config = dict(
    d_model=256,
    vocab_size=1341,
    bias='all',
    tie_embeddings=True,
    init_std_up=0.0231,
    optimizer='muon_variant',
    lr_mult_up=0.833,
    beta1=0.9,
    decay_fraction=0.612,
)
Each number is 200 + 20 x the weight over its row's rms, rounded and kept within 0 to 999. Layers, rows and columns count from 0. The size before them is the row's rms in percent of the matrix's.

# layer 14 MLP up, 1024x256, rms 0.114, rows 950-960, columns 192-255
104,193,163,206,187,211,223,186,229,229,215,181,185,175,172,215,207,184,203,230,193,233,232,198,172,182,193,213,197,212,196,160,155,230,176,222,202,150,208,196,205,207,210,199,180,206,198,205,178,167,216,213,202,171,195,215,201,180,212,187,198,187,174,218,196
104,244,190,186,176,201,189,203,200,213,167,226,170,211,215,219,203,167,237,187,199,170,222,189,202,197,214,189,201,177,198,205,216,222,200,194,219,195,194,189,185,170,224,219,176,211,210,214,204,209,172,220,221,230,176,198,200,234,212,204,201,153,221,209,177
100,196,237,172,193,194,244,182,214,241,195,176,219,207,186,207,216,174,177,200,193,203,212,178,205,192,214,219,176,218,222,220,179,193,234,193,202,188,157,214,208,229,180,193,194,209,180,208,206,195,194,221,211,186,200,172,223,195,148,197,200,180,238,211,191
108,188,213,164,187,212,184,210,182,205,214,200,224,225,209,223,194,175,221,181,189,181,209,188,214,187,190,217,219,194,217,193,217,216,224,203,185,192,228,217,192,233,207,208,202,214,222,210,225,237,210,191,267,194,184,206,204,221,198,189,227,140,205,156,195
100,225,194,165,193,204,193,251,183,225,194,198,201,184,160,191,227,205,209,209,193,229,232,179,249,199,183,200,193,178,173,225,190,195,199,186,227,207,181,180,207,194,202,195,207,191,201,214,228,230,207,251,193,212,192,195,189,206,184,238,163,224,196,225,213
095,205,186,185,197,173,190,212,228,187,231,185,221,189,186,212,231,210,199,175,194,163,212,176,214,183,179,218,229,210,207,203,212,219,193,181,185,190,204,242,240,228,209,200,163,204,232,224,216,230,206,208,197,199,213,213,199,214,223,230,203,176,178,221,207
101,182,202,161,216,181,207,181,203,170,205,211,199,192,179,198,223,185,205,229,200,178,202,199,178,222,184,201,191,211,195,175,195,171,234,214,213,205,171,233,225,186,178,207,224,251,221,210,201,187,160,235,211,199,160,167,193,218,163,187,192,194,223,214,227
104,209,181,190,214,253,186,174,198,229,168,212,156,179,195,223,213,185,206,201,210,209,174,205,165,197,196,207,187,211,195,184,187,213,168,192,219,211,232,189,197,216,199,214,179,174,205,208,194,206,211,229,200,205,161,199,204,211,173,198,212,214,199,202,217
103,189,206,185,197,199,216,211,200,210,220,174,188,227,187,228,215,187,197,181,223,230,200,214,205,212,195,214,228,195,157,199,206,195,168,209,190,224,195,201,236,222,206,197,205,182,195,206,198,238,171,183,232,218,213,197,201,177,201,210,183,199,163,182,200
098,189,238,211,196,160,172,200,206,186,199,195,179,238,222,172,192,189,221,199,180,193,229,171,176,227,194,207,213,215,239,182,191,194,199,163,231,193,242,199,182,207,169,216,191,183,220,181,219,180,202,216,193,230,223,206,186,181,201,182,182,221,231,218,224
104,217,202,202,185,195,209,214,197,201,191,187,197,223,169,205,187,187,235,213,220,216,247,194,218,205,208,236,181,228,192,183,226,186,204,251,199,184,212,210,170,195,211,198,168,223,194,190,200,238,222,196,170,193,140,141,204,217,188,194,176,196,198,222,186
# layer 14 MLP down (transposed), 1024x256, rms 0.0387, rows 950-960, columns 192-255
100,185,173,228,206,183,160,189,193,209,206,207,164,196,206,184,192,231,195,213,213,173,201,208,198,194,174,188,222,174,203,188,201,230,201,187,198,244,175,202,233,158,196,207,206,216,174,173,184,253,196,216,216,180,195,200,206,246,196,228,187,176,191,214,167
099,204,171,202,175,187,190,198,204,170,211,157,199,189,188,184,204,231,190,190,189,211,186,238,175,204,173,205,192,203,192,205,187,186,181,203,165,183,191,208,188,167,199,165,212,200,214,179,206,227,197,191,204,189,261,215,195,236,190,175,205,218,200,235,193
101,203,183,204,214,245,187,193,196,195,208,238,194,214,237,193,198,162,209,219,194,194,211,183,202,212,221,189,224,186,180,192,202,225,173,213,201,210,191,201,156,221,197,178,183,206,207,199,171,207,198,178,212,213,213,204,168,243,198,198,184,204,201,216,234
108,234,187,200,166,180,200,208,193,191,200,192,181,217,192,198,193,187,199,195,209,212,198,157,224,197,184,187,191,203,192,209,159,201,186,195,189,224,204,200,214,207,163,157,165,201,182,206,203,208,189,210,212,169,198,188,243,210,219,202,220,231,215,183,212
098,203,176,235,182,203,224,195,174,191,191,209,204,199,199,192,214,227,185,182,208,189,172,207,160,218,224,234,225,219,232,162,214,217,204,158,180,212,202,243,183,212,185,193,210,223,203,171,176,186,200,190,237,221,243,172,215,166,235,193,219,243,187,207,172
100,225,208,204,210,183,192,196,183,194,202,213,219,206,221,179,260,176,236,186,153,221,143,202,195,203,166,159,170,186,225,219,223,203,217,175,184,208,186,192,225,239,175,216,220,163,199,195,216,183,189,211,199,206,197,221,186,187,216,196,215,202,161,204,221
112,209,230,186,194,207,222,187,234,199,244,195,207,198,176,214,226,200,213,249,202,173,159,175,192,183,207,190,228,215,225,194,155,176,188,184,193,170,229,229,198,213,205,174,208,219,199,185,195,226,179,211,214,185,211,198,215,154,179,191,236,170,226,226,185
094,193,216,184,209,193,181,173,210,221,188,184,165,233,174,204,184,209,181,188,207,219,217,195,217,185,207,218,210,175,207,210,181,183,191,211,191,203,208,227,224,224,167,185,213,206,214,169,200,183,209,207,205,185,219,188,214,189,229,190,182,229,176,182,217
098,199,204,208,220,204,230,229,209,172,198,214,218,210,201,181,229,203,191,223,176,215,175,189,176,204,208,202,189,219,240,157,225,209,199,208,195,202,184,197,215,170,209,198,207,209,174,179,192,182,210,178,194,228,228,202,235,205,178,205,191,213,185,204,208
101,199,214,188,199,243,214,218,173,235,204,154,197,204,217,186,210,171,192,210,223,171,172,195,213,198,185,168,216,173,209,223,214,205,168,207,187,213,206,231,177,216,202,221,176,191,214,174,196,221,164,192,186,193,206,182,169,206,171,183,231,223,186,205,207
105,209,176,227,181,228,251,221,206,196,201,179,184,237,208,213,163,199,187,192,189,167,181,183,234,187,202,170,206,183,168,201,240,195,241,220,191,191,187,220,184,188,191,208,208,180,206,241,227,179,203,188,187,214,184,166,214,223,232,195,196,175,177,190,175